python train.py --activation="squared_relu" --rope_fraction=0.75 --init="uniform" --init_std_up=0.0406 --warmup_steps=309 --schedule="wsd" --decay_fraction=0.546 --final_lr_fraction=0.05
Each number is 128 + 24 x the weight over its row's rms, rounded and kept within 0 to 255. Layers, rows and columns count from 0. Numbers have three digits each. The size before them is the row's rms in percent of the matrix's.

# q: layer 8 attention query, 384x384, rms 0.0336, rows 32-96, columns 288-335
# k: layer 8 attention key, 384x384, rms 0.0326, rows 32-95, columns 288-335
# v: layer 8 attention value, 384x384, rms 0.0309, rows 0-63, columns 288-335
# o: layer 8 attention output (transposed), 384x384, rms 0.0325, rows 0-63, columns 288-335
q32 090:125120168149092107139077129162096151124153144159122131131108141180126054147148150090142147111141111071153151181120118125106143160106134123118141
k32 088:114153119116148160096106113110153113170119196158166098118160136086101113117112124165126143092158116116125112131092143109117140094122124149144139
q33 088:142116158127105126110114137120135114133109163084127142123159122123103056107165117061088172136132149126143100134093106102107114147104117126086159
k33 083:102144167150115135140110155112126121096133131109126132131126095120192144101177138119097123095095084158136137101101113125101164154123185166117154
q34 101:138129095127144138128169118138102079140123117132100123075120144147102160091158085136161104157112134129145114133090135121120168150100154197106095
k34 078:140122113132111145115145099120153146128126088164138106134151157124137070130070132093149104132201065079148155108108162106090086132150140086132172
q35 103:122117088145157118111167108071096143119087133143117069106128162127151150097160087123125132144155079128137107141063114120116166146141131159121135
k35 084:132140090135166134116163142121071163138150120152137118106098169185125142168125100108154145133163195139096108191069130136108193132092151127126115
q36 112:168150130140122172110109174154101097137156136098129128150120112120111141127138154103131122145134161134101152133201119108146148138133125195166095
k36 102:137125152151154145143124169106119153167105156092146108142105109099110109095128106144077120162121143097169131153169154150145113104157167132105139
q37 094:101117110123127130115177074158124155172156121162121103138126156127120126138193124139121120136092152129153147126097126141143152147128174146125133
k37 101:086124156118102119115075122157102143159108117131183106127123187101090114127191152144098127163107129113130115163087146141136126093150127147125109
q38 099:115121091137153152143116108152138140126132119135163098155135150110118122129064102151131108154124094148113099119065128124146126137097134116106122
k38 096:115130119117163151129149097144136155103135091136139124142127125122147141102087114122134126136129136219110113081083157124142129136088103114107138
q39 097:133126128080125145115159151128116133164146114154137097106100117122120144110087129136161169102107129159155135099127110107094147158111095105114148
k39 087:130118172125161135054136112101149143146146139133114125111161118149126106120107141116120169114095155151135171124150095095120129142137104125133114
q40 100:145126115100153097157140116113162133156164152144106164112127096165117089106125119084165150086090078105158126088125152135134102112080109130082130
k40 094:183128077086099111153119141112082111130135128110089145101081117138159134113117162120133111140121125129109150085140125154142154109110116182091106
q41 106:138113144119162114145176079092149126106102134132171148098168096120152136108165151141162113169121104165109141103179140133114133133104103117158158
k41 077:155103157152156142104098095090149139112122161124099129149156138087143127150165153116129123097114129132149138099167135151132144167123122141161144
q42 107:138133115133114133138133127095108099113142094128149182155122104107113080109104151113132101120121078132102164127162120103136163088149141123159119
k42 094:128107107094117127114182125091118086141157090130126163134101089160090139130141087136100123148102115154141178151149139103125145133137149112153118
q43 109:109113120090119082144131114126146145106123134126132119141123158123122142149120096116089132119116123131140144153129158158125118144121078097094137
k43 093:128134152106136120144150139149160155106150124178138106134131150089123129141135111126136133090138105103100116115091151136146122104136105128122122
q44 102:107114137102166127131119131162130146105127142118158142152125131114139184158171146104116159125123088163116154122120115157141133089156136161143138
k44 101:139142126120169114091098152160110134108132184135170110145153073171142152136098165117151178148128152133106117100153074129126123053120110157096091
q45 102:100111131161128080151167133156101090116117107124107128068117078143131147135142124086155132112157121138131107155087155118112129089135126122158101
k45 102:099095124160147149164147106135162111136089121144111146104087134143101138129143110146144115093143147120115142129083143146083110160140091137119159
q46 106:135137113146069098165138100129104138159146107143148118121125059112117146126139096148165165147119099122130154110134132112132127141145124100139157
k46 094:144139108142120126159098113157137097165124121126130136085137096132108133125148140144126126148117096116079173139120161123113152108151087099129158
q47 097:131130136105090127186154127130082102146152172131099137132117145127118099142095120097129111110147174108139079146127137111152123114106124127146151
k47 095:133108104112126147199192149173115110144120148151142177154138157115132125154130095149145134116149133103136074097135110090118134165145105105170165
q48 096:086107114113148068135135136109122152087120100107152161150127152101122109162155173101150126143140138142119117118096112166094092094086147063107078
k48 096:097109141120083105131141162133111169127184115100183186087141141127130138151176103130122149132086116119123075163118134134139151157130155092092112
q49 105:119087141148161141149158130145142118117094108097103130135115087119121130111106125063138109153133088108140144142136110110147054106124146120161100
k49 102:144108107114150082132149163150090159131125103135103117141092105132139123123106093083112104112119128133110161118158134099146043108119130134150101
q50 105:135154111160131174095132129158130107157173125111149109134116174094151125137123169103104168123131113134100116103171173128147094120125144130090117
k50 092:127126158148131153104147103189140151141165093133087090120157161110164150123100136118104131130095134164160101124150116123160073092115129114079086
q51 109:162127147111100152130186143153135146182141126145137141126155124139078105123115127121160097101101164154138114091129133100114121084131152110129135
k51 095:163119134120089106120143150114145103150150126126168106085156119121117118093151113131136135131086105145115142100168147123116128136106144123109149
q52 099:138110110112156139174141126138124118141141132119134122149108119134097138120161103098134120178094126114156139102088097106098149089090122130105163
k52 100:164147100110151165151160160127106105135174132077158112134102114114165153093164105112119128168082127119130160073119103114095168149159133148124120
q53 104:151147114150153111148080159153195121164107134145069147160117085128147131154154132134119087112156146135132141103144072119097094138156124113137108
k53 098:146160134140153137117130148142174108156136156117142096140122091128139109124184126181099136116156157135129062065162119143090134154160096119120098
q54 112:095126140125133142151105124134123105116110149135137180097109119167100133099111141106157136121126123111120155147132115142082102165161135110137087
k54 109:103150100115108149139129146135142106169115125136134110133122150136128094088111183127104145135147135119115150096130128096117121120186096138088094
q55 101:087144077117124148152130139108121162100110114153144157170175079172144157133121122096111129164152120169121099123142142089136122129106088100096147
k55 102:116159086121167154156139157088101132147117132153145123121140101170135151159116109099136144179152167134141105143129142094130131159090042117099138
q56 102:105099128079141109132147129146136098146124092121119114091119089140156155157152125106119114126109154133121127125154097116130082114155114133138127
k56 091:139107180147136100126094140108143088122126132127149152091133120088186137173115097099181129120124094141114137119181103175133099145160104146151140
q57 096:109113108085090120145127138111138155140147105155114153106120129165117141164111121136133162139103152116155146151115098136130113136138127128143097
k57 100:159114102129133187119150137091155082134145099179186120144115117133160136126127110158171140155157155092138150091128098126110094136126114181194096
q58 102:134135109144111149171140125158146144164096111117131113116096132154145148142131124093138125138143102112094153124143082112123102142134119149116108
k58 097:109118110145142189160166182141133115162100088144122088136154111112125139124082127114124125144136080153109173116146153093143127157104076141137139
q59 091:132113142094092115152169148138143062107174119128139108127164129149173126114101151095180114126138144084097138138147126124153118129111124117159151
k59 106:142120130124137127138175124116084099169138134163103128121133158146119134113120099059147142132098141144160150155140179136154112149128161154132179
q60 092:127188157145134111113098138137164134139123171155102107101137142094120109099135158133147123122120171099116149139113149144123136110132128182116140
k60 086:144165122119099174172141117147129119126111132166096087154125156101114138086134095170134113076144075088095145163079150143110111114126157136136141
q61 096:147124094157154124126122111136094124110090104152183114137136128117138156142122121111056108168109157154120131082133125117129152123080171111081144
k61 110:183085097133147109148166120159112164117125108156121163116100124122177136148142117053156096145126137163061089141088146151141132115113161121090129
q62 093:137160162162157143148109142106068109148129161141112083153132106101140160139111135110149116115173108092090119148168150139125117134143158114153145
k62 090:144138120143148163156116114132091134171112122121136124154113090141128127092120159151132097091160129114074106132137126161116096123154118115122116
q63 088:128158143150137103095153124135139147155085131153136094117071121114160146092107117131115125115138144151157121157146091121089114171148097123146112
k63 092:117144114151130080087168093109149153165088137134120110158067152084133138118121130125145126111136140146103090166127127106125144149103148112104087
v0 085:143142141145117151128144130139054122161176142112111139087114103131165128134124136148088121107137166158129131093161159116108104062147139131135119
o0 082:153156168124131127130079127102162096106143122100101128154111121104101116134114153127131163131126144129142133153130137137123140180115141131116130
v1 095:157143108109162122117136138131115102104102133109182131090129179158134155122135131154097076149180116093127098152101107143068087132160140144085093
o1 093:098149142122144105130121134125140164136144135140127144079120094193105125136152117121119155125102175166135163113095133119116156124120130159119137
v2 088:113139072129119111112175122146148089198129078166104174157169140116092166131139171161097104103103169134142184158090138138103131144137133090164119
o2 090:149103172091163155116121109154121165092100128125134149147088123113114138108127152084126106125128088127138148077136149106103135169156115156162126
v3 083:113099110146125159101116151158143107150162147131129164167086107157098121105106142144137115149155075133117113160051116118116125135092147087121100
o3 085:152130142095119106144127118082126110132126119155118169111125144133093151196133158118134136109117158122095135109141101131109126173106139105097091
v4 074:152152087123186161146161160128108086163110128124125141129146080125130135116112146111102127071123134187098170107181141136106110115120151125144148
o4 075:135159145156126129135112150125125123137175079114127127117090094125112142145143100152152095119096158122144109125126139151116136144129138133103141
v5 083:101115107083151101146107118129144131062123179127171125103120133168112139135138103127116120120112190132129122062082105098176087100133114156119149
o5 086:157161153194110118093148136109168155166146123131129139119145126175116100085138100096144150134137106133126106165173184149107126155069141120111114
v6 079:100088174126134165069081086132123164079134142116134135159092137133109122163120100123136127129136142142147110148098133122104144122161157126106151
o6 086:146128118112104091150188111112135132148150152113116130091136127148138153171169115095138149138134134124112116163149140150156124129109118136109151
v7 084:102113078120120120111134112120117142156161154138136123190124139153134133110092166142141113172122079130077124160131131136111176153098143077146131
o7 085:120120149133137168135156144126136156087109140114125161101124107109078124131149137130143088092114132130115146125157085097126135130157136145125104
v8 084:120145154112111132138114115127141115120152142157118184123186167133116148148115143171121102120132129139163184121154140112124076084135150118131116
o8 083:139143140169131134155118101106129123141134150121104124112105110117126124151123142112121184147143117135106116162126142127116148169146122127138183
v9 091:091116114143146129139165128104170106153143148125088139112133126140122093145139118142140128160081106145128133150141130130130116154109121118146100
o9 090:138137143160142153119108099118125177130150110121124117154131120156188157153113156121119143130119097120125119119112119112100137128127126135149155
v10 090:151147129119140115150186125136149119157082111147134098101096168160109111113139166096071150141149146147142084144108118164138115111164137136099102
o10 096:102127133139105112100113146135079138079135130144122129139128091131163112136125157120173129140126122120120119143106136116140140142131146156116133
v11 084:120126105137118133161137131141118099113096098103115107166190139098117143100114163125127138118121092093133131147124121131149123124119142145122117
o11 083:098118130076130161099131152127093130119129167147105134120097122096072149149136156149125075150131118119122134115122090076149172121105149131131084
v12 081:133111114125101125160168075130096119148145135134109144163126124105078125118110135102158131124117113150090117161099114148087155111114144092143187
o12 079:123122146119102099129121166137142140111080110147169122117136115127159143139144141120154094136186136123111135120165111122182088126128097107144144
v13 083:151154149125109114141099127127129130133139144145175132145105152130191118120165124153119095134154090089089114102114132129127092146145105139141162
o13 081:120105117123143148140171171119134130121128114156163144136137163138130126142092102116105122191116145152140117132163113147087148112143157141130137
v14 075:131144162167103141139122128156149111148099083141119120107124126113145128110151139094108131141159109158126142168186118126150130140140106157144108
o14 084:114093112073154132119150168127105083067110097148097138147131094110128129107120106141133119117106121117113125096133125102113135103157155127107096
v15 083:122110122142130138154192096116134162092120177157093107176148116119098105151108141144101153117090144108193126141130148117172135102140125149131124
o15 080:137127141164135142113119077142116107148107143111130129137140140069137096103123120130155122116162103130104115107162123124132094147156134116136103
v16 085:153107100104108144109172154113126105108093114064106147119157107159098153111120125147131111110140181121158093172121148165090138154128142149092148
o16 079:096096141155146119132145171100104137131103150144125136066119100127109163120122139132149110140103138162173146141119132116186141077096115136094119
v17 071:082104111095166105106131131142181140124133152098166104123110123132116111143138120143176105158124105150128098156095107118156134124145112116132153
o17 072:144138113169117135142153139106152167167132150115120140103157125130117160141151136131115142136132124131115144144159122136125092108123142122135160
v18 080:137122126116117108152082138128109139135149105093145132154108166158121129094133134118147154102132140120091134116108101072142107108143136115132121
o18 081:122131099118074115106136099188166119109122088157118109166113123095116145112094133119115180130145097137130117139142114155151130145109093130151113
v19 079:128107120089149127152151124168076062144151138131136151096145175120128095145121096120118116142136068097089111097143145154125118138143105152144095
o19 069:144174133149148143098084151089111185107160151138138096124132089144198108123137143102129157142082167181104125143098142120097138129151149123108122
v20 077:149153139154154155095145135163091116143143113138130107092143065129107096111113120138142150134117152136088098132144151097162106070133133126124125
o20 079:128126142108132145158112098100145082125121134085116096104109148113134155141118119117117119098132138161133108111110151180155117135119116107122145
v21 083:123157143130157165138149128141115105086112115122141118119137133159136160127127145155096107149105144134156137107119124110153107105114133132109129
o21 080:130182151119098155081124126096110110126162180106105132142124115086125122132126155100147126138111119121133157128176152138097156139092120128136130
v22 084:120148144114113147142125090150113108101176171128164154135104081129165118144155124148132115124086097073107148087120136108109119141090098095136167
o22 081:123119156149130137105114120130138141142147099120125102134120159162116137140113134095119151113134143126118115135148135179099128142134126139110123
v23 084:111105140130131143128096115172102144110145123146126131123105162112124126152103110086180117114105168125157150106078143112097122067163095142141137
o23 082:146158110106121094097127109144168140133155083095161130137102114142167127101126111106127170143148116119142095167182144128149101160063133121138117
v24 087:121128064149137155160165109156094130100095170082086101116121109098125082156100153136120153100139165096178156119142142159156136106112147138094120
o24 080:147168108125123103120134105123114120155160162120130108120148123096121144157139120129134089140149100125099152153122100114134089124123137164170135
v25 085:088109130128136125108099101134081159106159180096047153080147149117092125124115103120096109114138137122152138132110146089100132088154144117133119
o25 080:161147134121135119129106103110123158138126112136137110165129095089138101141152140121141161122164122135130141120139149099167127165128114128161149
v26 084:129145105156140134120167122157125094144136088117126152107109104107155165117109150101156094176099135116088089101086101119132075142096100074137118
o26 088:110112161142135096141085134100131116093138089136143127151127096206141104091129113088116130100135162139157128122100134162107133133142119138094147
v27 083:164112062103111154183184113098116109106117104125094128091158118117114122101125147108132102123144130166150152138134116145132115139123120125102175
o27 084:133154128169122087152069135111101149137153156141132114099151100155133135135121106149141065101113155117123114129149125133132130117148104142157119
v28 074:137139103192102115132128121171116124137101102140149170117145094114155121107086152115129142132100164138083174111138114130111154112118126114143171
o28 082:120167094102139126140096136139126111089129092133130104173135140131095130079104146105143096094141109120172107115164144143162121114135123132135096
v29 092:143143119132137110134135118154092167130096122129100052084078171142119110114121164110087111118155119088119124124076092097128103095181117162106129
o29 092:137122128101092116086127098125168127132126100141168157147128110112142130151142100122129155149153118126132098132108131146136090105109148130129091
v30 072:149119180140125149151108125119106163155149169119120150171096116100156118112137097114105108135093105125151115121129145129112091075156104118160138
o30 073:125167157119163096128113093128146163140136097103136121151147152145131141162133135126115154102169147137103141143156165132110111181138158139161179
v31 080:127091102106109159157097113143134100153109140093094130101154202124120161144133155118138102101172100117173131172118127156125101099142125172105089
o31 081:136200147101148118117162173090157124124146125169110114104107124141124111124099120156147165166145107107109153122099109086142166091111121144123100
v32 077:109098123106100115116163126103138117087130132094130133133112130143105102127131091136161111133078126097085139097108126139124131135091112090118164
o32 084:124102127184131118110110109111126137152128135129145136113104165137132152136140138125102121108140136128169104120140106131140151136111110095123106
v33 087:130136149100153093123132182144143144098123113094151110114090117125179101117126123130107112109144110102094128067161136169172145148108077158112094
o33 086:150151092136134137105137098150109137141154080165139140164109135167131136168109116134127168160090116106174117120078115130121144120159111129120091
v34 079:122121089109139137135120092126094132147106145138094099179097143122115147151113136097110137106145128115140142116145147136148118078183084134112139
o34 083:160134134144092144102177146150136137132130077118133125136150135082109120139130134142164132160164119103108100141114150087155087145129146144147096
v35 087:136146189133111109145131145109104184143142122091120147057152144131142135154139130130070120142140162136146128069160099141157075128127137144139094
o35 087:133150107144136087119128100127113108148130100151125129164115110128148117148103116120127192148147122112147118189082145139127131103139093121134160
v36 083:105118142107087121126110148110108135061184119109124165132131157162147129143150134122161136138102093134130113082128118124184154155079182140137114
o36 080:136150103177124145086131122114143129160134142114134131144116123109121126077090112127095130101108153142134140140146111101107168119151087120083117
v37 077:178158152135132084111116162124125148136121110108159108084170103103129132126139141114092114101124149130067112168166144157125162136121123132132133
o37 085:069095142086132154111147137163117110108096082123138130139097129118157130109143142118132080120096129126188117103130148125138100126108106127113167
v38 092:135128112095111107135149157108136134081136154123167103095108137152165117138172144130119135127142105155134092097113112131145118121176133137099121
o38 094:111156154158128142098127145148134139155146114116117138138125098201103140141137092129124167134113164105152112156147134154105135115138133160106148
v39 085:108121119112168108141146127112170142100123152155146112112156168158116136140130135165156169138139108073145116114145134115170132140148116131112091
o39 086:130117123191085160094143141128125146161132140144100134134099146081142099157147155146114178184109111141152148129110080136137136130141141153096115
v40 088:118110131136112135124145114176122114120156157144057141137108173113099138121097140108137123144131121086174123161097107130151134137118123132139085
o40 089:123155151118117106160114141127082108102138142149142116147127108073157105160087138074137142131122104094099135128084092124150150115109143133091106
v41 079:114141120122118122120111153128109152152106100130135154080191124118087124147127132089140092125095148138094143110143117127110129141144124085112164
o41 079:145099109112141132162134120138154116107129130129133106089092085135160161119120123142142128152126115130117126148115148160161113129165097143149166
v42 089:147126106142093106148128137150111174153126125108138106135171092123134137121150156155099107133128112087127167162154130162078147132118108112136121
o42 088:119107160073164138112139113182145134096102096112136131145082184133157162125132131156128130134118120142163140092151155112147119117129127157136153
v43 083:154136119124163150135187135087102100114117109169134091125129160137154117083110160133087179125137120146094101129129131113126154113147096145139124
o43 084:127154113135098132106077115127128145115157150170122128154158128091123097141175158138137083130146122124138153107129092104096099093153145108147100
v44 083:122126172115124104100131131138153130119107106147175136092132140145126122120106096133154113162086146103098112103111096136128124122100103133113145
o44 091:098109154095129113142112130129124113098099123153135122135127119168179142107164133090113137140114145135160114132113118141143133126134137117125139
v45 088:124146142181156132169127120128118146122147176088167098131098143148176103135121144140185151098116137107152101085088107090171099134136124115117139
o45 085:113107113104129137105126127119191118135155118151118120181132151137095111109148092136107144135165144130105123135143128150111119105139122126125118
v46 087:125124119132125147148125097105141131130135122124105151175131150141118140140117133108148144121086145152144131097127144127138136135094115118146165
o46 088:134133141168114121121136168135116145153087142149164136131135138084099118111136120128164086103141122144108118131159144101120104123107150110139125
v47 089:135136088185118141135123127131157183155173143166127125166115105120183113121087142126176156121103119156120123179145129076144128136116098109145133
o47 091:137108139106148151147081095131161088131098120078144160149156146139084133159115102146118081103167129111120076098172090152120112110119128122104141
v48 089:115109158098144116109134105140144142113127142172135117119109182157095091130138139124126158151099090105122101107104131110176166114101127137109137
o48 085:141136100182095149104127155145101155141129157151116165133123141056139126118108131119118123139109139138118126138128123104169106148129109092137102
v49 080:108119123094133125135141150134100118122159138115088126136106179141129130114129106136149139140163133129160135143136154118119123101143119176078077
o49 082:108176120143119116100133133136130165123155154142127146094131118129162093153153129129098158159144120118133153124112129079114181144112147138155106
v50 087:123114144155139161122130110137135141105129160183156131131104172123128107141130088121144161121175117120169139157100116169094126177145138145126104
o50 089:155087089076126127146147114130106178132137123139133155150161130129131107172108130108111109155114084106082115103087114091148125136120123134152101
v51 089:096146172166105130083114110126130138153146120180114082160073128131113105123086141119137140106130127140091093154089117093127180100131102139136166
o51 081:152070102092142118134128136147151106111099154122126161114153130096101103118146130098155103111161148110125132106146133130154100145130152142106088
v52 077:138152136108094120127141126128137166119148091091151126127123120120152117147136130122124093119076159123104105094114127101176069128137133126133127
o52 080:113124142137117139099128114141123100133131102109123098161095139138151142105131086127122161153138146106166124153135152170104147139119074128136159
v53 079:183138185138150167133127135116157138114135134148092137120157088131157149096110132125112147103127159156131137119152139128109143095083134156159137
o53 089:115112133128107133146102123149096112130123114115132101118125134096151133115142128143131105129134127139203110142158097130129144127112128133093132
v54 086:140127104097110082124097103107141153146155148167131134132111109156140125139136089142193117132159088123069143117132133143093142150147103141147150
o54 085:130102126127114161143139153160115128104088080157158146161111169113132150154125137107110134171088120121136090131151133142145125124127122146142144
v55 087:133117085126127133115128129119143112112134147110136084113082145178122158113135153101122128163162155136120105146064137144117092129178142097089150
o55 087:122136147137119112111114168115162145117129125141133162122170113165085119150155136151121094090150139131106159128132112110126149120126131173133130
v56 083:162137140104116109187174162143129116117122101109144108162059119174183108125119157119127122095156113150140101149143131151149069134125139162102114
o56 085:116157107104152170072121166137131150110152086161106149155151108152096119171151072137152110167109155108106119107156125170097145121118117111090117
v57 087:126121109122153160143165124119131148145127122142158104146143104155118108141136083105188112092120150105131125106124146121119150100114074145135167
o57 088:140111149150130129087127143122153129105139101108143098122131140142143141083145106125182101142096143145121094120162149120159096119131116121129125
v58 087:130124175138092139137112123131099170100174115183126145110141134144144168107128111138139113104169099107126123123167144101116144116115125116151143
o58 086:113132148126154149130098141113132095113102144141127127151128117134134122117120101124118132115115147157134108154157135143112146122112132164109157
v59 082:127123146093091149092170128120138140063104126184108140098139164161091166120130114119111144180109071126102116122140143119168138137150135154140152
o59 081:119140128187107147166114147096120119141100152146111124088122133066128137134143152122152139120137119107130121143096121120165141136116184123117117
v60 077:165144116120136084128133158124152101120128106108133108137103121137121147120156186114098139140143110146145104137101115154192105144127168165092119
o60 079:106131141086134135133165176122111126133107127160099174159140125114119115148133123160148097142122113107104151141090109154104174074116139155103140
v61 085:136104147088117131107143118141143157078084134145176094177121131136124141097125096090106114144145143152095127161121146149149126127153121120090128
o61 072:112125126162109131097158125139106105133152161135116139078132137122105142122146099132128134124142111108144128123129137090149134141135170149105103
v62 092:107116108096140130120125133131131092130140111082149149146144166078114153151117113134164074128104121121127104159134144129143116130126130112138117
o62 099:106113148098157137157160150103132128138117182078112126084106100154121152103119104124125127112116166147119136115122111078145128104140112117139113
v63 087:142124172133154148145082117144104181088126152141189106080092118129185124116124094142133103138168131129137112107126125078098107087138105124135146
o63 083:120167121127120119081130111130181125147122135137105112140188127162104129104177105130152163135151134163118135120164129176101126140105115142124108
q64 083:113122086115104124113125125110155112113117109113130146178152135123131102151090164111090119054111164142118171123114137123087137097110155112098162
k64 094:147109128141158127136114120114153171101151150141114132135163113122138121078162096134149167173122111124137091115155126163191150121113075119111097
q65 088:098140088129128150144119121123147135161090097134125146157141133108127086152090142156128157090116122130090165107118145132108122123125179091142154
k65 091:176158122124117127138074121131125134119190113105114126113149165168154127102136116160149155131120129137136099083159156128170076093155100119117102
q66 102:115127118135160077112165143124143133152058131143122135134165149134109117151080113165148102132145145119100131136095105149117143149122150110138152
k66 101:139130115124128136161070102153111142111155093134124114125126148127151105130123135147134150154138153161139113114128148097144077106150089139124087
q67 100:090149129103119168164108153135119131162105087150121138119166140137165115127119143151133145097110127135147174118150149153110133109115149101139151
k67 099:149115142123121164150112136135140122104163090138172131140139110156151113118115135130152135171153151139145129100151167106126093110150120133151115
q68 108:101115133105136107181135123166144119132142120142111166162159149095115093101097117127145161138101135118170132065150112144094135144106153106149144
k68 106:148117133149148145132113094106129153147114124115134119149120122095121121140130115138107138110168154121146139133175103145135109088131118127105152
q69 097:112144144150112153123124170107078096139074115105138127113142085101109112153140144109125125096112128100097142114188136142098099117170173116127109
k69 101:148172151095110115134116103104157135137093140117144096125110139159113110199093134111134124108148143102153163137137128126122094124126097134178098
q70 089:146132089125105165132091155108159123168118077131134120151105133164144143121181134088137121120119118151146169080112138146066139118147156091126131
k70 106:162164128132111156135105117162120113104132104167159133136117125126137120114120170168123143125164145149121157141110145097158083113138155129135136
q71 101:130158125166099142096139149103137125174102130129093124087114057087093128118166130116143129089127138132122131124150082167147090092130106103118132
k71 083:167144128108133132131128111124147137098142130171159131134090128144118112116122117119150126155149144120116136155146137121136097099115114139119116
q72 108:112167143144132156086157133145135124146079103165121167112129151098122140149114150195165102097095155129143131137174097120114142133155149159151135
k72 095:160144131119118187128128120139118136137162119162121153114087130162129161161101155119147116136136153147118113145145136091123085096167123122139123
q73 113:088114113116119114111170140132121130188113137106109128155131122122128110130168118137148120138145149132107129117089138123132122155114121149125098
k73 103:104077151125149104128107110152108161111129177123108175110106114109114118155040118115106157146122091133050142094140154123113139115107166134156134
q74 102:106137178151113099111140156125130094148053117145109158103135156128146143127139163126123127096113140190093144139152169143119116085114144136141134
k74 067:119138125119126138160090128118151129111133146132137075118144130147141142142109117132137137102139137142140118109136148152136080133150080135121091
q75 101:149156080138146102114144091145148088098154137151166161144121105110103186134112160157162147181144107111112130115128134113150106130132092086145084
k75 088:127170110111075105129144106167107132147138095062148130120122122127156129128142125116167117128158133061131126122104095106139099130119095163151134
q76 104:162106149106122121071133090145179076135124168148122138108093129099089120146179130138094139092135114157110106095129161152139122144125129158125119
k76 095:140156147120106126134120128091107073091150121132164115114145107174160134137117138144100132085108124094044091190112137105127125085143114173150117
q77 101:140138140138163148137106114138165100147093119127169146105136132102137122089132114131069148109118098103136125117087154143174183124144142149111149
k77 096:171112125144127106119134141108119122163125111087114155127181115129083158141156160090165112125148133111103119103154120167117129129122099113134138
q78 101:118082121143123154155117129138127117145127124172117120167109109136159171150165124120098139123153143128130131129129158117088170130120123136120122
k78 090:147157145133145145173180128146161137180122103108124071086140153130090132130093158111163149147120167108117104131117122131128129156110128134158162
q79 108:110110180108122113149122177103082112147138135172111121125116118170137124115109121148121137117101095093109113122139125138135153098135157142155124
k79 096:078098162145115071158119117111127131110155160191158119151149129114111092143101118100141176153125133152124092126086165150149182106077089111149137
q80 101:126128107156136101099099131127166108148114138147138132122129141127074118093099121136127195109101141142145090145104129098117150091156124131079167
k80 096:129135079122140160159121105120128128099071122100134139171140133130128123131149123161119143119143149114127121119152099186123172116120134136105106
q81 101:128094098150120158128121139163140132145175131135109138145108111173081125168105154117135172132109110129088135126110114157112128128105149178174117
k81 090:126204109142106128140110144154116099121123082148118153147112182133139108119125114095154143110129178095153144100154120111167135124076116142097143
q82 097:136115117143138105125158115104093171119120086076102126126124113125114155145112113077092099103132142108148087136115137162133101120072135045114135
k82 090:121128146114204133133164136133157136143124127109127117077126166110106158156128098131113129114104123130088144114157116143121127143122164156140154
q83 116:106126145129106166111099098148126118176099109157113119135113114148147129165175126099101152095150127107159136114129119178127121112146077128108174
k83 104:142114134128171173111159099121170115107140101135169152148105095108135122093140149119100120133145147135126121121153103150098116110132117106132157
q84 110:136115114152143168154155154157120125168110103085134109136089097104075128113127108150170145155111149162139113110146115115134135118168181121153129
k84 097:156141127126122167125165119146114118131085129116108163179121153108167134127097133082114125062163166112166125117184121107138136142072103063061169
q85 090:172157145120139115109152114110128107101109130109164115142114140165136142129147142118118123175114122123115088140100124101154099135150128146128093
k85 095:151190132126088144109125157125129111175132151081164088121132131144175131161104139148142133104126089083115152138151127119125116142118108114169117
q86 095:140143122104111096127135148102142128119142119121136127146134120168144109138144125124173114112158168146129095152092099121100111124136126149129079
k86 090:126097096118116127165105121119108137125102116135127133169128178123130110168057179130118135089150122151159129108144119123116109131129146117122149
q87 095:123131112095097096142111100146133153099178145116143088125136127134164136145119176149136118148109099083107149121157157107144137132125101089134098
k87 088:124156123125094105092141173103119132108152129116109116168152080143153143090130101110128129085129136086156132117117165105103117135095124150150140
q88 112:150133139121116160122135149126108122122115108140109107091100130123125124155111176138110103142164180140137171155127127084078122130175125124096126
k88 122:123159122107106148146120133140119086111149088110138135139118129184163113131151149164160158128117112135166139103165149079103103138134132132154143
q89 112:136157113123135176122123139124124112130113104126128116087103137114125124143119170129120100126170155148120146156127127091084109074146124114109117
k89 133:127146143113116139152149125167094084125125087108129139144093153165151113119129125156129135116144119126133168125141159100114093138109129136160123
q90 106:148126094145096136112135156115101134159135115096144091094099120118119116130130155143100112136154152077101126151136138136135111109146131119118104
k90 117:113182119114129116109128134144097125156106109154110110113101151123134127124123147150136131115135128147162156134122156092098096119158105096150124
q91 097:121166130139142157118122157130140117127094110125149143086152132108119120108119148167139125116164171128113113129129096126148096104147111119145104
k91 091:129113141109161181125140105177116155151110148122125112080063165140097124182129183126116101160168155115136158142122123052110089092160162124138098
q92 102:112138147133122102097123148101125129152103100115154086152118157135125135166126097131142132105164143083110116130135108139112151130140128134102139
k92 118:130166120111099106177127152148122146110147136139123142126113143121158117132161123169140110137112106176140144088152169118122069139153140121145128
q93 103:123062133136136067135155125142126133107138153103175095122148138107133089148125139118136125173139089112119128162153116127130157185133110144114150
k93 098:142143145151118126093147146081133113153144166129103129147136120098134152117159091121104145088100123117126161142115093152128108131099122100095131
q94 096:105174145148158145065139157102159121149059157098152106101144119119096124121127133122123119091127124127093127098116081173138085132151151117113127
k94 091:128165106108089131140107107119147090145149118158129154087094137177116110151136140101137162110152115143145156143148127067112130089116092169144082
q95 100:119123149118149116095120129148120152085171179078126163112149120139131132107138115130134112139115085068092096109070077113129099141117112118123129
k95 113:110129099136138096154147119130175119136133152141094157150154139119111109139164099117155105127130131131115127130121066148112168167121142153067123
q96 081:168139104139119107079128169108102123156083128071118114083118104112111105119103130087144109122128112143130093126146131125140099121152111129154117